config.toml
num_hidden_layers = 12
hidden_size = 320
num_attention_heads = 10
num_key_value_heads = 2
head_dim = 32
intermediate_size = 1280
vocab_size = 16384
hidden_act = "squared_relu"
norm = "rmsnorm"
norm_place = "pre"
norm_eps = 1e-05
positions = "rope"
rope_theta = 1020.0
rope_fraction = 0.5
qk_norm = true
attn_scale = 0.195
bias = "none"
tie_word_embeddings = "early"
parallel_block = true
extras = ["local attention windows", "gated attention", "value residuals", "hashed n-gram embeddings", "an embedding shortcut", "learned residual scales", "skips across layers", "weighted sums over earlier layers", "capped logits"]
init = "trunc"
init_std_qkv = 0.0196
init_std_o = 0.0
init_std_up = 0.0196
init_std_down = 0.0
optimizer = "muon_variant"
learning_rate = 0.0108
beta1 = 0.95
weight_decay = 0.017
lr_head = 0.00561
warmup_steps = 0
schedule = "wsd"
decay_fraction = 1.0
decay_shape = "linear"
final_lr_fraction = 0.0
batch_tokens = [32768, 65536]
max_seq_len = 512
doc_mask = true
train_tokens = 431800000
max_steps = 8869
dataset = "wikipedia_en"
Each number is 128 + 32 x the weight over its row's rms, rounded and kept within 0 to 255. Layers, rows and columns count from 0. Numbers have three digits each. The size before them is the row's rms in percent of the matrix's.

# down: layer 5 MLP down (transposed), 1280x320, rms 0.0665, rows 45-87, columns 160-319
# up: layer 5 MLP up, 1280x320, rms 0.133, rows 46-87, columns 160-319
down45 095:160079116116133145140150150150130143118115106101117173164131091141141111084134110139155187128142129071123176163102102143097081142126075087065064076158079157046122154122129101060172133176166101139155185162150118157057146130134175166121096113141147129123105113082147105159154120132157175094150160150100109134046174146135125062158131129144095163106127147127206129144149144120105128167090110163092120130146164103136108157147076163145139120119194116066092089150127100083192160132110160
up46 101:139129158108128120119121090112102113118100147084147070211076159114134101117122099146109133120064102134162141163135152121099082160112101129154123149063035194091125090097172158107136155097119132151102103101089075069152155083127143163150132179104158138118181097161090156083142137122158110115085165159098100143104121178082147137142172146131113044149128169098144134098108183154121112166147186108080097115181124108148063111111096138139070160139153084204051070154152178161075119179123122
down46 104:168148146170101094124142051150113066195134098109158108156140153143140184110151158118116097116083088129162170182174064164150184090086151096110119100132111103107152170166090069154096099142127144146087102151121106149070162137099110153107082073074084062097190089157115148099140106083162125161100122172114118120175139175077147141134194125078129210159109158124112154113166130097128109151127149164117096083118139178109153131118183201156129122105099100180079072112178123102111116084174090
up47 098:132072201087134092097166154083169104131106170149124121177151085081126094074104199117080132105095137122138170172106099145119080145136124093130128106124089101121096160104107120214121143144118084103159095140127139064138167178184177160094109060174087092142120105098136096090113109150143084101180098120198067148121155073152107145085093112116163117149126142106062077141151145102134142158189188090103131126133177075156133144141080115116118144076134098080162120119107092165117156084084090
down47 104:108151152119094155098115131126163125111167102125132120095149102128073119212123165091152127150132129088058086118118141202143106131090134138107160160085124168206119067144069120129122090137134124146106143110089141183112108145148142154147066170168107136143111100165071118092178133128185138183122095070180105088161151107068150144174057098121119103117096089152106106116118093083122125121088094125160073122137150164162177095170098165116143124151120149140166063078081120117147160104117100
up48 096:127120172157078155066084064147161077164090220152116113096123123130133131191095126098142157140112197115103173136140112118126142059174120105157126135157048162143091111127137156133091121072151116115122089187122190100051085185146087131109099161118115155155174066032124110147142108077098188098095154138175103145087070175144130178131104115151115132132107127165158100189103135171106112138140147164152093146158093122090085121130193118120152110160096074107108062169103045083087127128122115
down48 092:112152199145110119127176097166145104084109160114099157125146136109149096097121089144113111148113108091105160175168123170108146089162127062103132151154146139108056151058179101081140100150166127157045106121109116127093124114120099210077121150116101174134176120115129042102046120063061171092084152103117135198123148117192044169195155102153103172130136118124188141139179140122137093129138126153120163113174141149158069117097137078149158132124164128120162093100065073146136130125107178
up49 106:196153079159107140062128163136159210101119119108119127079074120101101152169144070167118137127137118075141112137088170108192073119090120170148128091100140150113176144112141147173107095097155140140123145141142121170165166141151080146173151162146110154138137094151137179098134137140135153124100115121105164143079109090197100101152140142150169131128146124115178144132101152129090102085140092174061128116039104109100146132160105176128114096122083147109104107117117080134126087158115117
down49 102:121181082116134146104088136068113141207137145173125126117115196100100221080117108103109158132109088125126137146084126081177068077103102129177135095101086177116142127132127141118165190086121115129020095160160118105170157123112101135123063059124135132142182096128098127145146130085140132108124128071069135119118102149135117147120135134150088149075137102047117111143142082155130206123165096139109175142125085085146161090144092157125090059134140120111137084089140152094146147074122123
up50 104:128137132167117148115089113086153161099171123147137181141068148113105107096180154155141129083140125133062162134105105183078084140100116101114127143106153080147132123137152169139110124064110126138138192078147140100053141179095124172065119104133085141167113116182139182105096180135157190159091103127109119118096121110080073121136164146043110151136126158186108163101054155093141139110112109106169140097185146128178165171062103148189131196079114113181129101113101179141111082112116124
down50 105:141102074149089142141139112156158163110124059153142124133140092149187068109163172093102142113130056107099127179055080130184129100117140121124144179219166112134114078122101146128151102167146149138128152143104133167115174155130182129141121091078092150218121156215099164083134135095131148097093136146091110133149108147121098081154163106164172129093124144149111146106170102098116173141137155155137085094105120154129178094117147081123118136131119084168141115092146153099085101171129182
up51 094:129147097103210099127108116102066175090149104096127126122061118168108128142133165155072133142151120150147088152125121166145069114083122120166103106117138147115084098130113130156120141159217195138156190132081104131112193089112159110117117086123089193163171132141115163086207140096130113102142184108143123135149101144148103111132152098095132080108132142184127156157152077131130153084145108143169171096083196141138110109151134151129148130115146184146156092097100122142132089098137149
down51 092:139119101103155105144173115103205148196122111148163253125087093207137146096135117092060155117175147160131050172170095127090120140110117082109200151083090084125165098132170128126119132094094125097067120195119154153125152097210124135161159077148147129152169157124125173155095145117136118125168109126141132096080103159167179189138122089163140129077066151116100139099080084104112113141128121203093130112152099134089109100117159109137099104148103116131107135141124137140095129124149100
up52 092:109157146153131163115139140093040114148112191193154097104149139158123056156116169172165142149061168124128128138110142182103117093139082211189135142110130090113102120185126132158159071151128132149134131196083113099127153117096115088157162119076058097111094081147080115129112172150118109099158088152181127127118159146124133136161079206172113089086127109113117120123098129176146097103110127085171094157115143171080228086159145114183081046172197052169112091112177115140147122132114128
down52 096:099103108163098110076128082137130174122158187161146093124154102098066095178132195111116162165133094049144128179165091149108120121144097171155162154166097071121129157142150176111136081153132167141058115157071095114149189121104184094100092147136134087157140158119118132095095160142099154179113086093216127134148157087141135074136128108124103083162070140156127105048116088183103129162098121171082055135127125159050162126132098099091180120116139128158122121196128099138130127122120141
up53 096:174103126159115145121115063129126101141102117133093085180084115144103156155139112150134176120095198132101088148155152142207102122121070127124178106131166138116071140143115164152187087127139127175103115124087145130147137117208113106093159118127087099150108147091075107155136135100071146191143172157084130119108108111175071151126152174096201109153159101085127172126076134096120147104100119199190119092121109169128074151046056138103114103088065145109071140139121107160129158169133069
down53 087:159185132131133118105102140108107160139085134151120201185111140132115125148070150079104099087141134127155159118141188110114160124080154137108135156077112093162164113105151126107179105097118130157165105170074116079135140140085147098142177094149137093116136107153156007121142124165128118087151137141132138126113120143149098137149098000134164129126118164158128078140133127142174104109102148075120099193121187110126167098125156153113127124113150116158115114106105172210085140133129113
up54 095:098129138145117152154209075108125134144088169168182123124135156102156140087083140074106182148117112107128151141180095161131171103129128126119163151158133120141183133138139191159135069130090097130156160084076123151104113161094111112104101172174125100095124109045102118125079052127166118171109125166156142168109134131067104155133118145085136117070115110132123107092113146059116139211105152151156111114152157155090125165170148098150151106191141147131123185116098121176140199160119137
down54 095:143160113108095144131160146109104138068109073093107115149158139127128149113108159132146126121124104118160191092179144077148179126141153123163161093043103133097100090117154148146154078077102145158151101123161120080192117166134111158148149117149136108119087148090173075144125108181115083160154142158135086144095137138138110159062106150132103084198069142101097162115114164106111112107117167147134168097110099143125169128122121084137172171186128096124135130153110116179092136120157169
up55 090:142140110103080102122140082125122049099143140154131065139127081128074192163130155150115138090133117113129078159060163142112080104118140133065104088118155141107093191159090138155178153122151131204103133156152082116098078169124152113122191101138110144151109136118115149078115147149144134105186141106109186134121118140108100145162106150105112112144126162095122109155148104074140122173114119174092151157131096090189138117192139087115143101126110103186166141161113137127130100087066150
down55 093:154128122140123141126152074110152093071168097178088072125141113114101105162148130126129150067127192103112166168103185156128149108134124132117144149121152201147108090126154110042085133133104116119149095166164073122104104147162153139175163057194088134173112160151157079185123112080174138133089104125154136102144110150138113136162138125132138121142160124144106096132148136106143134173125154123072055135146116083217102058133141181176149081130123156095142148182142131169096054089096129
up56 093:160087182066115131129129166111162091124113091142142136103141120070136110114111155098128106106202109106168180134099189134090162095119093140117067133057081106180160098148140142163130148158120160114155092159174140156087139195154124118144166110089097141143150210232061199122102101173108157062164119142178195091092123133183151082119122041135084158106108132242078080124165152112105186100140137086076174199130085148138141173117115159132125136172162128132171128146125100116150116140104169
down56 086:137113149118132125144134160184151129160101132131085174193154105114092103132119095086115135079134139165163157141122157146115115110114099121115124133112102138114156120128120089133152102124160130107103175145156121154168139155122091085150185157173100150114156136167143022110127123098126093152162136113136179122115161148155107137093139066125152082177147113150112100087063150116134129057152186145067109111108141131152090130091130135154127093092181127125075137153135090151094135144148190
up57 094:124122049127189131085162189112219133133122127129114130155093172112105115131117116117088116166176109143073117119120133177120122141126120133135104140108130063063143109172152053153136159114139157090135159107095203096146134095180124118105109150164140181133107141138102113135153092153177168128163114125099174105117065111119194121118153160197135117140100168073105141063149177087160178113210089111109131170145170133117118089091146170136176137155093176180113115109118159082124154133170134
down57 102:123152144073132133112124146066085079152110093115143117118191074147123050113163128087140097167106153079116090122082131099175110115128115138106140122155117114142124120148176126209141120135131107213158092142167136143079125107085199076134190112120130061243138147080147172132190151139157117136142107105152158103141146110121078126157068157100088097070089088124113113146127126090179148165114097160124159147087133170133134095125105095153068125171116107153089112116154103112128143078121150
up58 114:103120098088151163134062127168138134103138139122175153178164109091105109163169116133140130146129117116135135112102146134145114116121116148120167143170128185053182106143143074123096140131179104096087196113080098082143116167102129102091106140112112108170113083071148124134098130116137107174104155111143100111148050131198101141173118164110085150131154203073120189102108123097142203147118093137096154169119150110164172076085095133131129072106098170078145079117110084152153121139146123
down58 104:170090094118125140045140113118150166149100146125134107086119161172088157113161113198149126157102117159074076127172136117171118091125099152123138115079119161099159137053129102132078129113183143047094098099165113127135132122139095072145098105114136128148090125179169079079166114108167104083088145161083132069196108151180167132146129161154075167145084127113139171139114172142084129154049128129177142135123063163117134171109098134173149133168113123116160142120121090184134143095199149
up59 118:153127113125191133141114124121103115123089133177111135128094150124133064159154115074101124156087102108158088163135157130123133107136087118181112172087123115141098129161121185114146156116107109130135121103077110030173191104099154144184184134172124115126141069128116076191072140087100129138070183086085110112091072127150158101095148144123099112087125130125057161135185116096171153186125089099108132141175103180167091173134176159161137161083182097160132156181109156150098131099084131
down59 110:152170108161195133128115119135062115120157113103130123106171155136211054138056067136139074171138137140061177165086126132137105132123113121082125171141130155143119129108103134166109072078119112133080141160131098133159069155162147078133121127112088105164157135082153060146091084081112131115125109091118093131179101139087160184138089130113165184146094141106113165198123058117114084179141175139118149082109140143160150218123096137175139169086129151130145095166119126163097128204114138
up60 095:164187100076117090100071124153046133118123186094072112061076075139180136149093180150136155149147120121120094141148140118105128115061195073139116182123156158164131143159082174175138162177091043131114140153147160075130127170153099093133180102095138070094147151041162135161151171217174076141128117115145140157105137118126101156154108162107125131087156159192135166118093155100102100216120140172099124124144148104114094159085100129135115154128114056075131181139171134163157125110069101
down60 100:136166142092162129116074175167111097108114154085158177121131107098098055157119137119165123177148152133135057129129124195081128147167132079150122158144151174110120118114123101143123126071168144131086105069062151185112179140123116123197092140141101156138145156064160088144133136134179157104092138105170137156164153158108138111169089099156119152118200134184160122139170041169121093103106142161099111120114189187170149114128088115139170163144096115177132137083093125166132066147151156
up61 103:145081141105106145154129131215067183132150116147125064183162095122120120089146140117086072180155169170147135062099138153099083145112102088114098149132123121071116132173157147138101177143079122104117113105156122084159113094129180108155092081128147172121084118146135170147095134085153203103084155150182155106131158119158129136156109121168097186129129121089113075088082096181156186150068111131155191093181131145168161114091095111144147137118162145133173111101184116114099146118098104
down61 103:132114098152127149157111109197095154127145115097124109137128121122093151145151109159099084130179094159121137152093070172136073162176102163173164174120117086148119135125105183091168166108079102129140139088163106129134107114131155130144111113078092092058112094107173100123128091119180084146090133053143022190160161145152113057148131116114110101147150161142106189173133157146149177217145182165153207109152084142183173118172152115168102152051112100131154151089165108121079096084154155
up62 096:098114093107116083130164117132117168137157136143094134161107081148101090148118230110097128158150173086122080117164077144179150096123095112143101143123134120141179095049093152090133135121148130158122124108153116152133097134121134092114077164120116170134119120143116248100116150173102083105153141220157170154063089151067135085158128096116116083146099094159136157183086123063103222142144136094129154123150160125139055151106099084195139110196099149098086116137107109170063131135136164
down62 101:139123137199174143175100125111168129098181161136078115088107169150120129064126135112139107087160161072127180141100116165156113159087229109111114129140140085081154102177071128147136071086094131187144084183176112132132102120159150108188100176152133085100146171213049143132128148146105123126090093107177090073073107104125117126121112112122124142116140155074124097177128186111129156133138091095120157116132124057134109149186068138182121106119134162191135044144129105121069115123159145
up63 091:113140159105112146161127065131124165090055128081093101098071103146127117123117111159105141167127117099120112208151105105112103119064152103151166159137097116131129091152107126130142109091145062087093124140122130131061085089086081146162076144142084124107125155185105153132132117198098142092082173121115136140095086107180148071166149103129140121149122140139101170192159155174132152211095115107117116136134171168098173119147104131226171107175173108120136152194138175150155163136123100
down63 087:179161116099106111138111157169186140125136142130124135165103138137192108120111038064121167108157179194123101157115137118110104145108117143095101198112159129152119163142089145133143138106133103096176130146127148133172187121162165066119164124157146108094094105176197106153106082105095147089152103110099134158186115150101126101140090126097099148157188125148105107125162142146128138116141093112110116219109118058109073074107182086074102072096158186138146116094081129091177103113071116
up64 092:158092171090110116090057109117136086097095138075143114134102089089130105142165124113161119080133151136164034145147112128144131101122157147109052044118097150087165106145127081107125150149098148104088131106133148214155103094105106101116104195117151082178083141080087140094099161147126116102137139109162129020170109067103118113118127146101111124170113145091137141121086107161102130111073145097156154105107121162127117155165149129135134151123139149189089145170129111152097137115121211
down64 092:058093141099119177170146156107090102137098104156129156111134159143101044175169078106060095161136125084057096156152116100105161075104085086140148148070094098173133109147102143141077145095136127080126114123125154095144159154081206102166126169079113160134191095133049104175097117194134130135158135115154110128144136167125120130088116119117142136189171113127128125133121121078173094155184088178165112100073148104141120143134128105135107129137101136158086137088108132209180103142133128
up65 111:155119106119117083124123145104149126113125163149130125129120065159158175119081163098073107078098120164136096193127124121137076101139143084083133141102138099156150105118106071142102130139157079113144109140062134107194146104140125101078098141196230133078093144106121165135095137146092131147107126123136121143147130086186158165155120190101118145117081115120150130135126114104160126185084121151112116190087113056083093187104094104076138120070126100086133128119159138108085172161115105
down65 105:139089149154093176114150137074117158177147132186177125106082028142093149180172127123157095141144109114209163138133191149129098152119119127111117079091129120099132151139134108128117123149188092085091077120156164062105122105129079067116063118137090123133108178078181089077111167122141140221106146097135164163210114108148095172128130180145111155103104126112078148153087105090177118080129118156137125132147155069107126168121117064165135081154121134105094123124116143176103137147050146
up66 096:119126183126125159143078176129137170094141148080217102146104096140120077175110117141125089158116168074140144117215136124171160072157155161175136142102056133169149121123102086085143151140109132149122090078091093092128135142116159117129132124133143126105140128002122152124104108126146176122131146147138099069129137134124115088178091196125098132106120114113099108120094115129078104149119120094107100121121161106129169136155101098104124129146141124105140118154140107136103155141151131
down66 100:148098112064153094103086144111105110017176100109193181095147115155155114193093184162124103154111206122137107155198158162192156156117097127106144170149133105138163065114135086139120118179151123141130097121130103134145136137108075158099119091193104142124109069186133140117119135091117105094097171134100092090140123143109159098190095113141088165159127123101101120143063129106174121107120121105106111162126107059135142126163114124154123134163115118132168189042144138112066172118142093
up67 107:089120147173123089140151104132161162139168078111108157151111131082135093080101104154084095080162155151145135141136112174130132138135088140147101086038135119124125146148110202180127103085132069123136104089087140106136115100122114033139159135092174160136097152136111126126095076115112164100125134127160095163134100166169168049111114095086122156170146139076133121116090061234068130154112093146143137097117110104107105183124120120149159145163128114149141181142161089068085186156122167
down67 112:097126164145147131070139113097169125140132143144171111151055140195103134088209129122129097144087066146095134127121141168124137159125146163118132088121092126140105146177159149178101141136135178034097133108107110068098137178086109041148138125121175060103130071217112129145108108126137120170119145141151103132091197099179149079114173208116162141124097141137111109118149196136114152170155115135128125107138163151100134195080143052161149152172094138098104112112104187102111106133087108
up68 098:098115117154113121072081135129092091118117190145147091114104074116134086164153175060089158079147169150096102174118107093124153124174114139142140177129108150177135120062127162088135090107194155165165102174107106134124140128141138149111180140080123148131124133114135160092138187147104090124102084128085080156179120152111170133129137135154095193164157105164188140108117112075139125150133142103173115130164048092103089128207077106135081102081117145121164117146107126184146119055088138
down68 103:147154132142132133074159157125102119072163155153169129123144105061161132166163137110103122132136151123093168119172138066073134137089065095069097091081123142150119180150110139127119153122101101203151135146097072050103139127178107184137118094149120113119153080117068127125129111173114112068129140074132066079179137124112146128112104115123114114136081131099151144160101176169098139091139112109126124085156145113066169138140056125174149145053082152075118114147152128134158148086097148
up69 096:115115103133132125167156149111092136122101097103143098102133147113151084128155116130130125064120137110066136102119146171150156150216101146068144104135124128101143129102090125180140078116153153143129095177122137099084074115099143077166163069192104148152157128166133128112157175196139021131115194115115116165162144143136164135190120112124146088101102156149117072124109089121159088143100177142122113115102193133145125107084050135058126126130127081122105183135111106076127169090115112
down69 094:040144116134093162148115138135125075129159124159106125139098144111102108114133172132108136077155171179126144143108228110110145124126087179074076163088073176133122111152150107089057090100132138105099152116137081176134120108200127152127158064190125130167123091079108114124112146129117136140132123116154127151132132149114098162176161084107132123099195115121139068068094080112149120137115153126114094124089048065126153089108150145132117125038159136115073197190089135118085154105113122
up70 098:123166108180129110111185120160104125130102139086172139152159101128120149110121167096136208133125085171128150167133130137167107148147154208148134115183147164127088104146137108147055160159137143080138130125123150122143164135150073094101098144152134145155119139134099160108142146094117142138120149160133091102149119157110195209105118161096124131161097119150125128138116170110094210115148188206112103165080076146130122150088118110137169102152109094125096104019153174100150098159108122
down70 104:135171097144129127095084163105133139134140120079169148093149115165105181127135205065139077100111155234084149128109174086145112118167096135061106109072103117114145089085112129143064153173077124126055065164106111129091108138147161127079116063158152166112120124139104097068141114114112175187119172092159090125164126148153109149113148120151125101142173089104066142150138149156197112172105114094115087131164134142125071216086200076104093128151103068082122105130101135128168087118082178
up71 090:135135120106127119081110159119198153152139130098082167102113115205144165140107070112170139092156175122112123164155107117125092101126146141158122170048109184120146140145161105177139138184141070166154149105139168147134206112098133122167173139131158144117129178134114112131175149130171094090117107157136089119140147110114133127132147147149098152082101122142095147197178110112133107141173124172116113110157055111148110148161124111076117127196186093147118114100170097091136141162117106
down71 095:141082070109068137130119117093167167116135128112137134125116151163120066078130139063140079153128101063166084130135144117104093119024153160094109137153117169096138132114188172179113179068121091158147058069138132130108103153132142125136092069133162153071148111189083121124131119138124176139147104153161134136082117114139151086137097151115129098139122079101139096133162138190122119138155144167145185152100108131117125100123061197138143182140154086125148149157153130103099143118116110
up72 098:184100117219165160114149153094112141060104126122115096144106121122147119121157118163108082122105132150123147119159100116169134099137102095139095127134172126115119094184160158171086167147107151134139165147119148171134087139160119113186173103105172133121101089144157131144074120137139177124108149071134129137142098067138123088119143113164101093082123141175087185133139148139123199076153145144069138154090084186084137160118098119121110101122106059103178102143118051129092160154076122
down72 101:121198159079133189155130126111133116095151120103131105128171138179125125122101171135120153120077148091097165194167101139088133131154088142151167157146083165146122073142133075102150065129138121176105149154105141144143108131142088137157203116146112212113068156067084169109133177136131122157139131159056127164180092134083154174200175119104161078170124137127163117167184135116113156132107112133148094128138089088107123149133112116093133134123188107145096117143171153158149184176106143
up73 092:091195113125154157094142126164138150140099147158098127137139114224143105111135140122161109134098122089100160119166086190125145098091158110162136158070142093168117116145082110109108082152133112097150144159142077104161099119161090125120172104146124117156123128142051107149118089116112130150127096119129093109165146141118093161145115097091133126102105156083045093097159136145155124173139148155085073168142043170172159136177141174083100166129162122059110126150145160049152148133094139
down73 093:146162158137169175161107137139161158139160142132151099156117064152159068130146111101074114105129151103111161162033092117098131173129072169131076135117161031124162170133078119118111105106095133120112153157137140124074077087108215174103151106147119101171091136099111163074069109092121144122151100175146169163099111146150148102129171157117129118081133153156121073112135100105122134157182142118144162104078162144095110131124127135103135117152115086102102153102154145068216165160154100
up74 100:084107117108102153090141137164102107088062141125108083167093127093164087091130148127093110090118137148074090179051139128085062131163121135165186156171059137128130153159129149127170098097160113156149136123099188101180151162172149045105137139138156142082116125168166166173119101104159111140122178156168105117084143093163123152114137123090121170088102140141125148102081185080066131106163086099136172135148066128143150136148091121127136089152099094168130146156169136219149067156095074
down74 090:098126167121188141106094040138139132103130118089190078078139089164131173097135117124176068131126130125072106142101135113084115136118081095135077058153126180096106107115091139183114112135058142129103089144130099101123102089123146102158091145186168185139081150150088176114082142153125116141090142109075099114131131188157092119079185167115172088180079115102129163097157079120071158074111095108092142132123145129140103164131151142141153106162081143121184101179057106108106140118138138
up75 099:124108089179092152085131167127039147130133160117189136156125118098122104123163183082102132169125171136143116153212171168109156091093150167116138155105096142139111115121136129143085120155069082154165185040119102152104150109143100105151120177126118130124121134151141131100153110152146080129132122108131138088108070151121130135162159162099166112176106127157166100131115157077176155159089113124083134195116092121130118078126130126127104092117137136134123098140078158205123160088089162
down75 101:120097022121109128134172065045178093105094174150086136148078095107146128124158144153087133129176127061218103069125091141136118182137143087144115129183114154128164103147149156170173106120106142152112143092094114084193139162122122079147136114111128135171182103122133146134148096137110092100085095176070129099163089100109139155090087109110113179101124103188123153164109113128107118132158056111143092154130118102130173139117132113131124134126087133155157175174139192145156153040074104
up76 100:146113049129140110116163118125088136121184148133089148123111189158103159174103131110082118123155117115116164140132098189075126144070125110100110168062153118104137165079070131179160112135097099147120129117112120143070098149158173115041169191096087143129110166144087158159140080127175155125152091150111119134166146051144135133149141104123116096151126092085139110086110109160185084121100141138120169186104115110156145159149152090122151096126124102154121185163114136107113144122177098
down76 102:148155122116143212121127143143148118121147133123174130128080118137114120186071163099144121143059143153087150161160065172121176046068151132095157117135109072094145015134150098142101121145119057132098176114148121103127117146107121137094141113121175116143096140126104151109134111176124156148108088152145155124194099075122065161136135081144156112161118110108066118151095164114076160117122169095097119093092136120064097133153094161209145096117121159139146169147089118222117122096134093
up77 105:066140149098093080153186124132113138126151150119132142070100132164199122080129110124092102150126117133086079140058156115091144115113118157108146122189122159179097084147095132103167105121152117146100148122110148100099081114163125166131177152086126172147150123156143138107097140168141092114170179139092103184144168127110163153108080085131120163147129138118128103142215130157174103121113065146146072122114105086075128105186163090083087075106127085072125065145101143106186186132092122
down77 105:106131141114185150116150138070116093140135079144101171149058174118138125129120147118093158148103126065176133087190130138161149085165099151164145137138145178147154109101205134111125147127110158103132143113150123110140151072121124122043117152218090141169103096149164165137085086149143157101103167154129164104177072107147111146130157088163141161126136096117111124162137084114126164160141122121073126169152117157184168129114133036011162160129073103097134149127131112109135132121142170
up78 096:076113172114129103070172093160140057090154121054127146119119100113152128123153158102090089176137079123081121173046168145180147114117111082164185167117176179132142154130144125138119119165140169160130150140149112069099152162141123132061155105141102149177119081157144165200127108102115118137136150100156153099113178110091125131061101113145129131088093133099108113136079142113134158112186157100114088104138153158121146151174046103075142179132134086090076158103131156073186100173124128
down78 098:070137138147079140097117147127155096121122146094106091126070089142120097081121160139164097202101142128139190087129140094177136093162127148093111110129126110138199101154134145164158198174097171168180126126154117116070142061161175068108154152165141122182112134112146188136121075144194090108062148058135147072109148084164160108121114102102123105141119151143121092137121176134176146112152092123135074100116072128086094194098121113122159136140157116179173151132132158153118067178101140
up79 106:111150172137114098151163111098174116182107143165175070157080125100100126125181145120128107107135143133135073117070112092123185172093124142151169126083084117128094182120117075079177138159110130162118052117107160164119082137060169134110109140169144092090091103154094182132141190125113133135133144171159108122177076124147154173138119124143049164222132111138124168146079100145170084147108150103103106145154161124139114119110179110192105155085133184122190125119157112113126156168125125
down79 102:130125100072147149112170198125133144081130125125115125134132143091114151077156165113137138113135082142115128114132174141143111079094107123103178086097123158114113127128109186149072117117101163123102108113149168087152113087184168112147131134105067161120113165116114079095069085133134138189116131106117175135204152198158099114122158126078068141159103156132115109080102133083105091135163146170118150106128098076119185168117140073094146189171119185077155120027082154140151140186122177
up80 110:085088132119099093108168165145141090180111119104138075119166072135107125116127119160176136169170113103167172129172177095079135078138118159171178175163115120130140166137079053130105136136142082155126146112159118065143152134102120143083138122080164054191131156199107190141189160135124098125063153163084088149076129086149186105144109143113142145114081131178124143085131095173097127140149171108111104115170085124099186131101142100140104114193063145141131120158061115158119126106137105
down80 109:091118120115120131148174173127146129110140137192089078061153152109048186172136116105152114151141121149167115136128168158088057127198212128143171123113115155129099147086093120132154164143104077123154156149107153028142149134131092094142151166079054152120123180169141146114105120172152101113116139126123145051154099107059122127126124076120174109094125156091116126180136072121179184091097141084092170107170123113147153096142111159132131181112088118121161168114175118129059127123139157
up81 097:119136135081166119124165130145084117111109132148197153103165133142133068130078091127083113134168145164099114169106092090118175130122161125146097179072180140161163155108123155153141124095116116132143154109112081133150152121173112135217185153145153179101105071153138075093109145139111151140089192090101143123131157111092097085149109123181097065101155169134053170124146102151103136089190135188058120128118064104107164147133119098141140104106076127108204115111125109192166152143038088
down81 095:122120179104137116080140123097177147148114110069117146107107163142194138120152154081102085125112120065144139151155140123179131075116115100161110158177118102130078194119075159164128129161173132143093102165125127185133149164144106121101149139130132137124143116083177173168159151151143154180104138103072102147124132202124138084124132136144151099139102121136128107087097143132115100155127141135087087105187108102115127149121123123137158117131090087123141119222112106146113075191101189
up82 101:165132043098135130130157128120131065149084098170049144044108140135117171136136136168126175113154137115082066155149199150135213105139121131131107136129089163134050168192123126100131128195176139051148136132101123107168139113122162145123100138141111122069186148087075131146134157119124172098123126157133138128173030079166112120126107145110133118107131085119099203148142134072117183153124164129125144134133124150121173117153120139087079076129072115182137087084110117176115198117132146
down82 101:146123158079161173149166133157137135161063091120118164157133113122133132116137110173180124087058084156127110116112131132078133173151171108100134126131115210151157142138120114104125073132155121068134084132126069103093124083130139154177107119177114096113128124164088167094146125111197124076141128176137121116128129103099145067111085095096140126119152141143121162154199120078156151130090138050148110087120142116116066114138088072088122125131122147110049065111145119134135194151133154
up83 089:119098171085169182182131108165159194145130193139091124180123083140102135121152075135206158131145136141138090155156109142094153135138161170083110139186094145140069130088167165152108120093065076081147092103153127063117147169150128158070108130084151181141151146068081102071118148088174143117171150163173106126145115139128092150139128140129124199109144163181127107060112071142126182147118165156158129139157123158101164180128123084123055132080128145180151124103102120141141131163125153
down83 092:073088109101141097186141113135149090105025102127217161109144140125122144173124146096104133091139117131141083179100134042199135135160147115135162141106125093155072152121159110113091137175145155134117134107116134174110141135137093155103143144103126164104114099142118145158125085146111188118124192102117087135156134091126142130155071152140096156189125106068173148160160097107140139110096149177137069134116145098139104096151121148121107125136104146124130171164134174109136156161142171
up84 098:075124105139126058114195112137116128153125114089104136126079113141098129170121104137131152106152148121095083089094128084209103129143139123120155172100052170142119139079095115093093091155202138132165122095134158131104156185145099091113100146141136081122072147110142151164146114076106095148090118145142161125067124175125150189099126136146171103144112121147163112139130158092078178132125134124148137142119141123049213158123124112070195048132103142155129104167042163129159095117164129
down84 104:116181165098157167121108069122163117194107088063094154103133215191140153092121143151109173114182112116124159110068166121145114175093124107124104102066096106065144107165100123114119121124143112142092162136116073139107128154155148095069155143164151077112129126190164112103169160158090150124116157127163147100103126110159154140110148128143184137195128106137087091128108123129153143092155115168094107121134119112128203176142144118149090093156122112102164162138119140136154085106078176
up85 103:147049141101141176125201127145073123200097142141116092151134101101110160097120124103126116148119148110169141079116153125061107132129118155153146168140035110156141128076112093170092125142092106112172188176165109154091115118133125126136164156158125124108130157098119110104059068167219142084186114112123148054126171078089099152150124110145055174125105107125096174141076170057144104109133137170111164148227133093074187113101136132086070100124122063103121099132126137098132150132098118
down85 101:130123123196107100132106119176116142119150118110148162102088110091128108104131107087165091143085087154123089087169160086109113113118158110148127131099196115145156081134066182056129181108130160142109117130042124112104151177089126100130127131177179121128100131169138170167136129103128182136177167114138114166127106082145055064121107056101113140185163157098093086123059134168121141131139072111130123200113124130118123157151136089134148125111088145141178188058168141097139146133088137
up86 106:207169121104162102113142121098151170153127149114137096099160129137119149149126112108099116090161151122130113117134146150120118105200104137161067128079119101176103165148125190150107145188130055103144101168120144119099112133093138094059157098161090104121179097130114149151099128136132159123090151174128150098150101178193117136197161123108106143151182145100137084106153108124097143162075154069212176120149146170150116139133096164131132134100148120125110090160140097121132134098133111
down86 104:151160147151106116078118121091115136143080159084126141153071117135091104158097100125149079170139149085139128141135139098126106056128118134135185154144119143193159120089136175158100153194052137081109100124147086151184103088149110132084164088127168120171124112121120202176133118137182182130056175097112108165140114141107187123110151058098093190146068113108154062150148160132093154139120099183167127119138123121124123176140135062153161072127091124110086151102183061096152170180135108
up87 098:176135102084091143114104158125112188145160116154161163115163150167155168123134091153084198153161138082119140154107139163137121099156129160147130112152073109185133143135137161119086135080122115061124135154155167101178148207096134103017121098106144091143155088141097147154147151150132110162111092187127121150111114065090157149099131109120091123182201163094089069116125200119183161166105153091074111139138118115129164133130065108146107104205072077169145067125137126199125103112156140
down87 105:128098085033211151101118184070153139145137080136146115180153182148155159087096182092110179076140166164123128113146140181148174078090179115147091101101142086140137108080159134124119090107108119090142189081136166132146134146091153151182162125116083130082088109187136143080103114166082146121153134144086191143156122129116118159088087084140132116124199171089125088122142121122087137130081140115088094115110088117157081162123117111141135177077138082154078089107077217123129117117102168